config.toml
d_mlp = 960
activation = "squared_relu"
norm = "rmsnorm"
norm_place = "pre"
norm_eps = 1e-05
rope_base = 10000.0
bias = "none"
parallel_block = false
extras = ["some layers without attention", "local attention windows", "gated attention", "value embeddings", "hashed n-gram embeddings", "a smear gate", "an embedding shortcut", "learned residual scales", "skips across layers", "capped logits"]
init_std_qkv = 0.0376
optimizer = "adam_atan2"
beta1 = 0.95
weight_decay = 0.21
schedule = "wsd"
seq_len = 1024
Each number is 500 + 50 x the weight over the matrix's rms, rounded and kept within 0 to 999. Layers, rows and columns count from 0. Numbers have three digits each.

# layer 15 MLP down, 160x960, rms 0.0804, rows 0-159, columns 256-319
388482469483509482488521513514583454581509421506592517564500513545471535444534454536524504519452456501573549509559535497542524527566556440476498472570452518525559503516435510450545480477559436
490539398488559459484493498470440522511502522531437476486555509499492493601447458541495464620519409516503560545470490525500549544448531606424463420607508375540539469489478494531455526564518441
501531539471530536402550463470501529559534506426455594484477491512527443581544555473558486472488505521364533458458467448490483517543548459607488551495532450527435501469402530572532598405387532
485510494555482520551532586537473473507552561553551527380493541505440564537484318437530473532523451444554491454581426569432488545474489491474466591541488524578508377499510531492519469544527448
527483474520428537518458525484507448525582467462534468448544524522529603411471500488488493413512496502588560444470460475628540468419451523488477493550453555426545500458585474528523558490537452
423427474451488494514536420439445484465517486441549618516495527498477504455560365563466497417526516580463418421452512655440451555449574416495491466479481413521473465508470383606460422555503490
475545519502454558546441568495488556506513573624557456498600440452533457513517509538494541451485374516518436456580447526492659502506357506465498534598466576489380470522546453487494514507490483
476502477449557551545532475446494464459587535583470487494387489398533530488492507450520479473475551514556512466476485497404474530430414452418523448480469552466447452519532490470509434500538520
506496569530533553489494551547479470481592451521559489544480542406493478524464475435527470539452508545485487474557597506413498412415477441531577496420545390483475467420543518577557478552559480
459476444544467569566526427603515553452509527498440486456487485574496482485560545431579459425508618513497469479531542537548531434476524462580470572477520540397557568534495428536475513510457551
415444533479471517494464537551620490590656478535523641497566493514358483414553514569402495556525475492465571473444527503397433489513522503520519491542524554509477509433526473436467473592498486
491450498513498523522480490454492533433497532548480490497489401491443500591536388528501544458481461510464476534456514411508533488548546479585542439436471493430509491507500397559453489497426519
476524520498574504443444476467572491498496563491558518425498537508546559598598539540499506536465417553582456516510607507489448442461558512452582573542440476498489491443569580575504578481493528
447453524532504489537537476502555486619473457511554523495479518387501514487424451488515529408462481496411434477499582487493482430527379513459550469488483392558599504581435456455445453493477469
519473518457432529469462509530494516463482521436552527492541533511501557533520542560502371450507400432562452545487517435532558468649415535452499523552526541438430505497525455501489456482453480
554521479477530514452467474533441490462489485562527468537489477483516487533486431394430439564453561489458637427575484528483493536537557452422497448523511511420480410530469567546547555537397536
469493441491515608511412522487444524506470603512555491479513444457408478411434473524466448456476515517507448484507460439405511555503456496462477475559497601497458511537515523443515606567484518
463541532431539562467467553554490544571534491534556592552467402447520549540440523464523530566484524498535445566498591478472510400509512480598548511474505511504562485527592476495470555520531553
541500459485558493489577585477538473581576559523501564451512510570460499480533530454508528561532496547496502484474606519573531520479591527471509558467497480584531517555480463559576475451474467
511466430593532475521475525488469538431418541545474514560493503491471510471556554603459604554451540464531529560509480555542529485482516474560409477492445446420516534534461494495530460560471476
473486481561413473496482558482532480495455471500492533526554578556501526534535422395522471489450520395482403467487530407467560460544461493494489557454541568433404540478520523503612500506534494
401407592492512478491385585474485471531490524440544482531475486537535468526529622556513457480398398509515481461596560568465580505533564442466548478601482427464465531504512503597529479471451440
445467481493561513590521578496486535479504497503522524495489367506521442613440462529389454523526449463448494482522451513453428502546493386501512407476494481488404449500492445441524516487595453
434478410477517535506519506473465433545402496545490434428493488566504511466535468503447433472491542473588481452599484505499482545523441537406513583566509489524576443392458554517568416527408509
546508445475479561548635528565478506467501445502520415459476534485523556540472465488594548581517555465476505462545494548466546499548455466507465551520510537503437582386587524535509519431517552
491561495579460517443552480510564552606479550496475561466480462565548561501419603495547498532477537492488504402515561541490550602483420570607544424488498418499463506428503496481523550530454500
562507537451478484482533516552530490490574434546469524523528549570408603457498600377447494496472484460505446486499508542446433538498481485523540451404576558437505523431552491479589519525550487
455426479571466530528483581579460453479457541536425468469506458659428621583535493473564624535525374496494461442479536600392443504553479516531506459508514486454489450481506505551521425505433516
488465626475465490478643508478485512502455467619485509484538568533504483511464534531389483463479421555490398476459497484570494536456572518541611489533462581576397423572514432563543494513383407
483537513581361456558523533483535569557545569462504598460486466562462536444556524455511562531563537553475510464505465559565521533470536545512449519494437538487427541509530499466484503496515604
493550453455450524426385514523555519532464498532535490475535525535555459510568495594474565592461432469537574506466481451436544480520485475540550532492621528593461429476530431505506555464594530
444530459515494470491451499490585510526568411504465453605527521533621457618304424490443542535474528524529483444625449501428594523493513526480431533496460563433500508476505540487553530422516414
459470521503529518408608462550494461536487434460453468494555635488539556523436512533541482556423502514482449453532482512538512467537534522466544454525495543515532406476515570507581515424477463
541439523504380415473420573449493494522468526449486521442511553545466540490493463517554549498554512434458597573489502521581462518461527420545518475523520539436488434562538369472529457445518471
594531493477485497519514393496539538502509487496453549500439528560498418458470438488443512529487512479540465446533490416466437516595500546513519486433505501495515571463525506500543521604478455
500505445515559468526527493533528469572515531550472499480495515548505399487500511434435509496528572570486486527553487465582563479572475553422530508468535572528500530491470478546513399527512455
508467532527481550452445462578461536431524455489552517450521387596508487608521517539471522464546547491522465502524538506545490487450529522424444509515480506487379470514517500463506408404445390
485515509543438601456457517557475521512513490466545557652505461530499537458485491476565512517483481535518471556461601587400548477511466475486424528408450453516560565422552517543523617501452559
486464461573450574530496595449493437579526547526532488466499446449540483529543515548526620574500515607539401477535477464523536553516526429571481506553584541466519510488446497494527569515371526
595542429580447475491485560597470515499509485512449475476538477563450453497456573488468496430556485557579462532560499503399459553524466578503489563504435491467423455544530455502479501525419486
483472480570497453569565526466609477495489510489491543460511547455530584515482508491525509486509501494510530499474599432567472444543418580542470568502530479543457503567509535499419498493532432
469486499466517498504518556432492517536457429512571533568500542519479501544540493404392506442468575504516515469483510488563441519472514587591546511368513500559510507479521478516437534526550488
573505498472404433503443535477532483507486515463564499543535533531597442454536499482464436470527590407518396464529512454473511524521453521465497508469474489459461522494489533468485383550454524
505537504416540582491555569398478383429530529523415535518474452471389483473449514531462381495506512458516556497418501468465518453540483440430558604493593471482446553533484487443451513546544558
487507451536526480453505496394466545479349535547488438494532471486506456491451518386487463610524466498560606490542548503510505573499552532472484503596493481529415537468525502448440484447424437
453487469423511565508493531414714510535440407450610526498520470442414476428465514459531456550443489520437487482539359550530523540459521573507527464499479535489518482503526440520546423474518480
472491560434475386457401579425440444623533509483606478531575510513464533457463662491482487466481499468507484528473556506438506594533538602429430490500497481514520546388531482519434509512510527
503588407572577357591514531498519492488448532439517536440444426550450518533577567457450459495445527489530591498467510508543455435557429497455437517443451466458607418506446467604509570505609507
447526499493630545501495551547519483532415459553593565496544592496509501461438510514611461486566416477506528451556607496522539461394415463410488456456500576466504573534604526538491486520549406
470504541492584563523654484493534455554504470347479533562491464525501480536448489522508478465515510547427513423433412508519476534493432505481562495483511531574389492484537464476525511546526512
535449462484523555515556502446626520563516477500392521468527497527507410506391580554548550560480557482612569523509444494518483514476559405485533472498504457500587485513672540463477566504503528
422518412516500501460584481605459485481470486465534426492434601566552632532539539494559500579474518436428517534455426507639480543438545461480494546362499440546506492428394637553530492463615470
497519478494467489554493403487508540487517445459397574509540527419525558542552519510405509559509474504404506553517575529472540553466559421459522494568457572487426567515375580520504501419485539
475553565497491559542402522527513477485529406457507574496486557539434517558503496488539518517582526527544529559489516582487514473516470514553498575513407461515499495477507510491495457523571478
476490513497494473438457505461472559505491489528548501665401527438406575453494586581459522465413448521454503497499553494425529539495400507502468416469514525549495526454534459562528522485488495
533459557460597432507528462532497539504481494573515480515509545443499441513592473497493467435540527519526464519561523503438467524429484485495480542488477589515542525449593589517501546427497482
405401476508541497471516494533496457605466394455438572555545512495536478551563558485446484510355493489417451539492553398534492487522547445529559515436510580554479473456554421570495559478522539
559514505515466530475580544578447535504539374463552414513534533469485446530455457448579427479506563546466458485500569417509513574540552538452530544436556522467547451557501495551428520545539541
462374428469471516466428557502406497400485456543510502461486510424445517434526382575488533452528438464516616445543532508494453513536434583495438513540509524504473495465575588521515509412465471
554475481602502373468439472474467451457466521500475426475468558489539484558523513467562536587558578493464548424527461545430460445484457615576457539469446498462529527480483526518475556570598556
492493388546455452508494537540482502502456544450430506508523455489504545478557448534436412570471482521492511506483490507545617519513491465521525476431466626483513505448500492438497471432468511
579497441411477480587539479586564434577557577447458586550520524538481507573616462413524420427514523560499582519410517416468506544515458536493454470397436454499502505456528471451517488539535498
439603476526561507506483486552518502489484557465501515468511466586504493557500449397467517502618517440536451503469523505499488477518519564577466596517543528514531489533470487531490587485519569
429510471526530427535549456602502554458462570435354474539487527496508494414494468490497479496516481560441424462629424556463490423513466565469404537518385546599537613576607466528481512488458521
523455480504514453500498437487521551480509463483477557488467502506580500493509545544472535483462330478491514455512451592510594579425573487629558456519522522508533477498383493489539498505451510
503525526436543477500427428562424512473454552560450490554487486509531611466525563438509531480512541509371517549556463487490506529511455455570564574517540548576491428585557566563500465618548587
480479574531489502482567428583611498475517502544455457585471516414465526464421557519448543573478426456503440510541462511400606547439529545600548494485509459506525482530533524474495498498511520
466425449530494525527569558454551529594521489477467639515508525516486630565544485584543410544479468473473507509491464521530623457498542520445510531517357451501563500515534456553399473491596485
459545522576549498449513456551504620575486399472524612548461502554560445463499611540543499548470543471590462560466507438466459509547543447461541484490555586560529569468526463553459561494509452
524584471412547519486489494600551562587545424504458484488518488510551426422459421458592418397368538519499472490572515540499561574440524468610535422601439511529615543434461535500486495476531479
469487548555586470477570477490397587500460439512487558440547520512444466403450438532554550449473469520465532450468541543497433462630542459518507588558507365553458450464404471436472498571624441
460476579424454466514554555523490505499470506515568520530532519532470532534515537468517504531483576425468556574457489494548378496561456512460529553514533507541511518466397653506519622489563501
567452590481533591406599553472569481533569467518571522482563497507568376524470537542530502396470448521485533484577550586506483501448451511488457405568564464421501563507587472497553442427416576
477502433529451488530469390565426476437489448379536520491469452473516470458559549453522530417480496461535427541525463597496481398438470511495410486434517507434410526505512544373448478472552552
536492510575417479592521460544440463535598554471500469572477599437542560463400473509410444518498494449580397442486545495470443423414503506544506606573440514585449420465471507495427529493525522
454505561447491523567498488520537479554558457485529479414451461456534390509445516534517511496503510519524525501517497520469526451501444551406519490463523510441477468413539522499450523601507567
487444536541528489576456491447434494558490492476559435430520553559530638518533493497537500453482544553522514551492509473558428449578441461481537564495575436516475493514518441498520474555615466
507438500428474521593449480442518408513477518456405479398503551419520472519556486471366465464471423591421460384466423450468523420472455449496474515518518442463403512491505521409530485453542513
562591468496495444508486522535564508471541489523557477632546548493475466445524593508472514520542432524500569502573500507491583486469545505438533634495435534587519593448466530502544520564494558
487445528498538467495362453510470469446371461481463562628485470534507545491503498406390649494545509501503521553430477496585601458446513607492496538466540490480484471630521401527493462550539552
448526446427523455522476537454531450555469526612448474494528485570501412471496471498521496552455525598516476615558443522441436534437474536610473521476450493577530450477533425544482517442444526
512450504598445524498441421535418467552465489440417467546498527480483577486466498493542426499449551549526502377482423555482414497528527475466541556509446481502488491393556574552519568554490484
429574483514448497546519499469532389466417471523513499514474459446458552400361488437471477521488582390550544507527454541491537513568461544501502468489520564570512484446516578522444452497438491
528476544403467526490481473528515589523611466517479513440456464540533550524528469484496519457513443418452432514439475529558538368491515568512479497521525545547505400434565547460546444518368554
613441573459551482503613496552491503405543464426520463458493563436536536465563481510503576469566474578378503461522537493433431521480527574537503480485446436497466498490430423511608579536577498
505486546406525392537522517417493452451493519578468493466517568455476475476601434519466489449446455440558484512453422484454494410528472436512533446503545501579499455393479502429543569549448559
490529373500586532622541450451373460463482557457466480501513563452539570411610501589554442563563490502549553539465561521555504489592508557519539473590420478613479424466453482457529464530488618
428540499558485505576457540536465535512538499492545505468465520438478438514529465496625523467477520536490490493442473487516489441522535438522513534504450554522496445554535517523466493497533542
491471541482537508472504433527527523466495573551509526495484459520530512452536523445533536525453519582422461449558485548517497531471603500497541482449449495431461447551549499537507509511537513
450574549517504563511497657471548495507506582545578569488436559553558413442473461537529519474543534477462482498512498450473499479570534482614531508517507527541517507592536537550459506535482507
560453567598565464504520475464543435511599490500458540504473517449475553409526484412581499484561515485497568491554479509558507408461539574537477571441503507510487457505549459387527578508493514
470488537568463412506514558479507499485383485512487488484503474536512590507549502475516519389463463566445535485576506454553457408486491455548462584523463530554508570512552581438488526473461486
480488558540499502419514497532515574522425533596449517542408488535483556499473430548526543456579482518428521478616525593411539539496489586380515482445468372440522553520464493562516477433497421
537481510472491411510578503553441457481426389467547505560478534431453456589534487447556529447466558471515484520447395464617479438494451592445487447529561484424534388471505465466432448480485636
538467581512562474426509572499476447555544517577506554511548536492506527535416500498500563466560454499479540577498597468477551541461424460488548485561582512527416483461443490536543573535406460
422564476448413470531453466457445507521448544523528484511513430568485510550536550568545450556463464431510486535460486475660551449498489525464564530547499534519463451465488605548479415507487474
442532487484455452512532484478384565464498447447549541506524536524422541512542543581402484459445580401522449480479504510497527469495469517612546489481588489459433488450529449373516614512459514
535437474447467501461468454501520401482447466537495482496492506496527402528417457391544510530479511429571507655590512414578535493547519496516586477543509530478531408500575483521446473571492524
413530414505472503480470521544494465482434426499514560399486536534451497560467553554516533490439548432457539461454472481498572496441454544402518498456539404537547489488578584483401399558592392
415676491511499606518459534444582513558476521436489542462477476463453514553484411478570523542543594475544556416560451531518426466530522471403401485491446441537554484526465543481448542565488519
418440554438459559481460566526517504547468576453590550557501475494528557535471489478503559476429587515586444478527534561529541419425509487492533521550472508564449486500474549477531466458452532
549433559514482508526583484497538508593506545519494453537529562517598373475517516434552411467473429559514566470504524600571574504414504464577449472500488474416533485584510394586508572528530528
596603580477435414494533530608518518534531428502399451538470537482481535481535479434375497476497450364580532461527522500577549515503530475508493542562529507425526511395481501470505471449317499
479538575530630551510573460518519486454468532487522544465542540440499504561509533491489499471489488528500495497457483490524550507573527426473451518525470516454426479500490608526555556463570473
403549530485467511496512537544497574469542442527488430598492466438508474699473458491547462432418505493471508492502345500477524487469538518484524452489481481512532479530443495436573555501573497
478469532505433545479537487486521520522491571492486546515499491467589423627508483585573473504493448491444421543547484406484431630499441510476545449513478467426510515379394507557551584444466501
451505417513474504517599517586598497572527456522472544454532470546405427381500582522564463495450504480516467465478470557443448598457487442493492502448439517487494475513471568502529527477463551
508471494488474546486536458445473544517626486502608519485490493623483523550475555483576439454538505494494521516467508483617450573466476536497527507508563568490586512452426499488497585509557489
564435459491476468547460438518498492570488506478507447568513507455560590500468381399505489444491560410576543476497495578488568505524482437400471544448475524433516467594435496565438480529603447
485480464484468443439406459494410530429533457601500419494508520480480474388535490531472453492479440487450498532530516495405505447482541485509469491431515539449537486451477561463513477468462548
471520559598478474514497479497463494541386463492483519508472479567435527399514523548502497567535483524537434425464471451425531477553534486539442509380563496459579508497424494492509410511530473
615520468467456437501382436478445492401565489454525483488428569525491543517476518468540468557535558347518491517503462417636453455519489452491516515509482452436540480546527503486479490555520472
422484513537570629553465501503544565478431423420533535421479557546526557580554485496437466534536516542505443446536563471554464461429503567432498513532512514556544421411457497563472451587522504
523461488528499473510504562537418527339528563557541472582471432485465489468493492470441397457495433474429476420481493471460451539565517481470437508543503564438524540449489551522448552507545544
483441546495527495565445435522508476496508536480439618473468407476492446548512558486467481481460535466542456388503523484494452533511531493508441446538444484500498453514497461525509485466460393
517484514489450526473554479479494411528534551540463442479494566460511608486578496548569398493544552437579427494557556486487528564555528412489565455508477483448551526458509512469524397572470415
500512535511385484494486412445451417553520529581488503494523521481476479434439468468507525536524528499498555522445505520556497448490559528533556537423562527485442422323503456488471512477563459
498500484618453479528544480541512528460512478568530486588485455530513459455402449494558484523626559400558575570544467464411508525516485532517431515491534541448599437455503536471531564516441470
426502403542524541480485502459558462496510495513553571568466396523475555550620485468522456501452432531506515443527486453511556517474468464455542564587499600422464529502611602493449577475432540
413513427496587577423576482583473486567513481419564475605508572429468531598554516536374452530459531574415492504529480497402426505502545486517554480530516491479499509536499532517549470433448510
497503463561452452534517444477447480450413447387566562515487513488335563457606455504548424510468496490536488480430488464575526500487377525597484517452520571520425385545544526555446462486511505
524530553422575500469581516539406506407560507461515461559553522526474437523558433465479477450481429546538514475539553425464602450486535600516555589486539503574568492432379481551533543489419449
472431550551553509377604568314548459450419500466537520518250465535421520629468390567557434551549658662628576622541488386559443459515489553442555454484350532508665423507532458452590509491426545
477555505588432553483373556529485469424524487496469430489462442493490514411546495560472522600619499584420551451501454481493525511572521511668478450483525461525480500444468536515513429484540429
458516504531502499566525486500603476571484512474571509446590534481493514404463467497479502460495592457530435538475499437498466456530417526534548426582520642502533526383406533470385455486448428
476539441453529480550553491462485455541454575492481393477522580482569518444443565453491477487540561569553481399421458450546453486583469503557481566540495520617523491450482487495469525524590519
546469463532464419453609523459554552424458511543532471468500516530544554499486487548434451443394553504551567459506466567438486558589437474497536392619558563498502536557601498569510403461481499
517590514417534537476596459490571510551577483438449495481455442519580469544515528594453499497383560571487472522562545423427519521514473489477579465543530469509417485534550467482495586420553498
441516487600560531509422522513543465484499415475559359501519501412473539517432505467444425436492547483509520513470381522493501500493541510528385463556531555575537477484483537492612427455384518
446536604462535531493478455501497540449495539481517542511588518440568476514565477574436525542493457570494489449517527479438560409525481639479492512500637484446394441553411448430489469425501603
474467544584434514539483544461542460412404517503429480480391473554546562543463470453517433584522410502578543528505518462435478431468486492479416499538528461546560467487583478464440515536618516
548500425524520500430548504507491448474521527499470598527474484454503558495459452508502573499477569470487453533548529508499529550524566551520425533555453528458443613539509464505474589472501605
639471509599481513525338519496380572495611522523528591425639492479510433446506492441483521583463393537507553485595582527434576531592483504482444523540543527503492519538455564567427511450469608
503548470518506502486632623452510518514551521503582511555554470535472547518436585523477464374581561560537503592493495516422513526577512453482492487502536512604545540526548530487514535510426490
535515409555453539478495498542520531471532516531570485487458471560435568447446546485539482462526588526596493372495535531528534473501424560432519501595485436454537472500516441522522545517505479
521478439536413454524526524506466582636532405517541496431534552529520497415515598478402590575453455388603560481465481513528402523418390537533423461462524451459434453567557499526515462487508401
552407503520475443504442480427462434479518464483452487469504501504498594594516465467467487503446498472491479549537543543470540598460464420601458493535534563486466532580452518570474510505556477
496448513558555501541460565605509477462549587538464504445475478493516525419524471518481528458455465599439477545530407523410422498552513495549539471513457468538430437559527561524509515550530475
559452483543495563552504511422501435497602439474464520530504416519488438534506552522481537489453409474527530539534487500457481477549533506463547493420431573502473507526525514447596480470617558
536544522512514532461555534552516481501598463518515595466568508554465532530558508450487529523526453471564522488368503535531458497496558480483471448501549533541537583629481509520499634567477482
579518533522530565491440485431546483346490505587503527402464511532490491481494536533431486442494474478523543485530565480448496523473451511474496498415541485464523479572502445517541371531475440
585545441582483410448453626528543443415460413531529524468544480508508637495487531417502532415516407507601445484461459547562557501480511573526410438510473460484574424553511456574461570382546443
599520506478517416480505495597497492416465506504404426470580534500496499387585509472591509618474499486478532488509508486565516577421413446507476524568551567442472528454562585551544473478376502
425522487524528513482493424534499549554532526552528446507508468465520506513478607457620454363550524464424473380559590483499426584503367524535551434452427457497505461471467572488405453478435529
474475526461470501560485572417429465375452449476456402433491493441436514535497477558440460414421475407585492589513481424468523535526516430529509476542463463449507575544613539540463512501543472
484561516521530492430499506544519473515496445568485540507538426470502476476434567561498526465485508411444455508530461477480489525488475519441505518487540441502512537522512521497545475430465514
443533502442471498445431525453561467530520447503507539507504548460432472554578411536413410523453529500452417499512501417474519438538468483562599426559464480533542480548635493435507422547454482
466519437487397532494377550564377525505446415523476560460539488604392609474558510586510613547434505458490490526563603566504533471471419534498475460511501588519502472515556572511568521520431485
497597500428474472538631482495497442463468565417573553509538493547512502564485513455580493574478496474592513546487432427523385539496466482518494482412491503445571479415598489510406441460477444
447446496556507532411483511516591577503425507408512505541537511480468611513484575545494496425418526438485553510542465569515451537443443504457470524500496483469454648548520500519469470488452502
532466439519521580485457518464480479540596499563535573514610462486480455465465478482504393495521564440497577468503400541502504453452544512586492613531493490504494440349482563549474480536507420
406522570395472546474441593513523446496432380397503582552553488495422495479490448582502495530518525439528461453495501528479551346492505530534473532471446410544555563531432584511517524441547426
559436494611509564529513442451459502451525550458459491516501473470476561365598436421485513503459462465446486450470579517587455464565424546573480566517527509510447405592423450503561599476539520
466427435415442394473515530524447476511519552529530529522514434450520434463492527501578505439404569494499461550485509456502419488433471514457537432481530515562494526538503489476532542476499522
527475474535507532500528574530488634520559502395479488539510479540503512495533457542531502622546390631496454438562540492536491583534563456566481470492545550585550575502576566469444578384456550
454576461519508457588458536480484444468468649474503534442519529489463488421509474516524457540587522524573511508389461568438390480557479455505526483491486567531446482552457551474469557474593470
499410472507488527515564506567457473492511569435417514457496487557500472440583517371568505476521533518461442539385554537490476563599458523575532440470507535550512495518486485476383537498516523
459433511563524601482414519489582488491458468488452514479478558500489605441526513522453514513548525564443480504488420457577483546492514632428454529533508564484455430539508521544494441558519578
470521503482516472530459497494536506475440592482481514564465516471518441560416447527540505411506436492352493501501457527481500579474467532485499528495556477511522479517512486469489572556458519
532466580591504480466467544476521503501522514467511431527475505437556471410532438524550549480528573444470490478575377571430457431527548569474465474536544418416474530528477572569481577526503471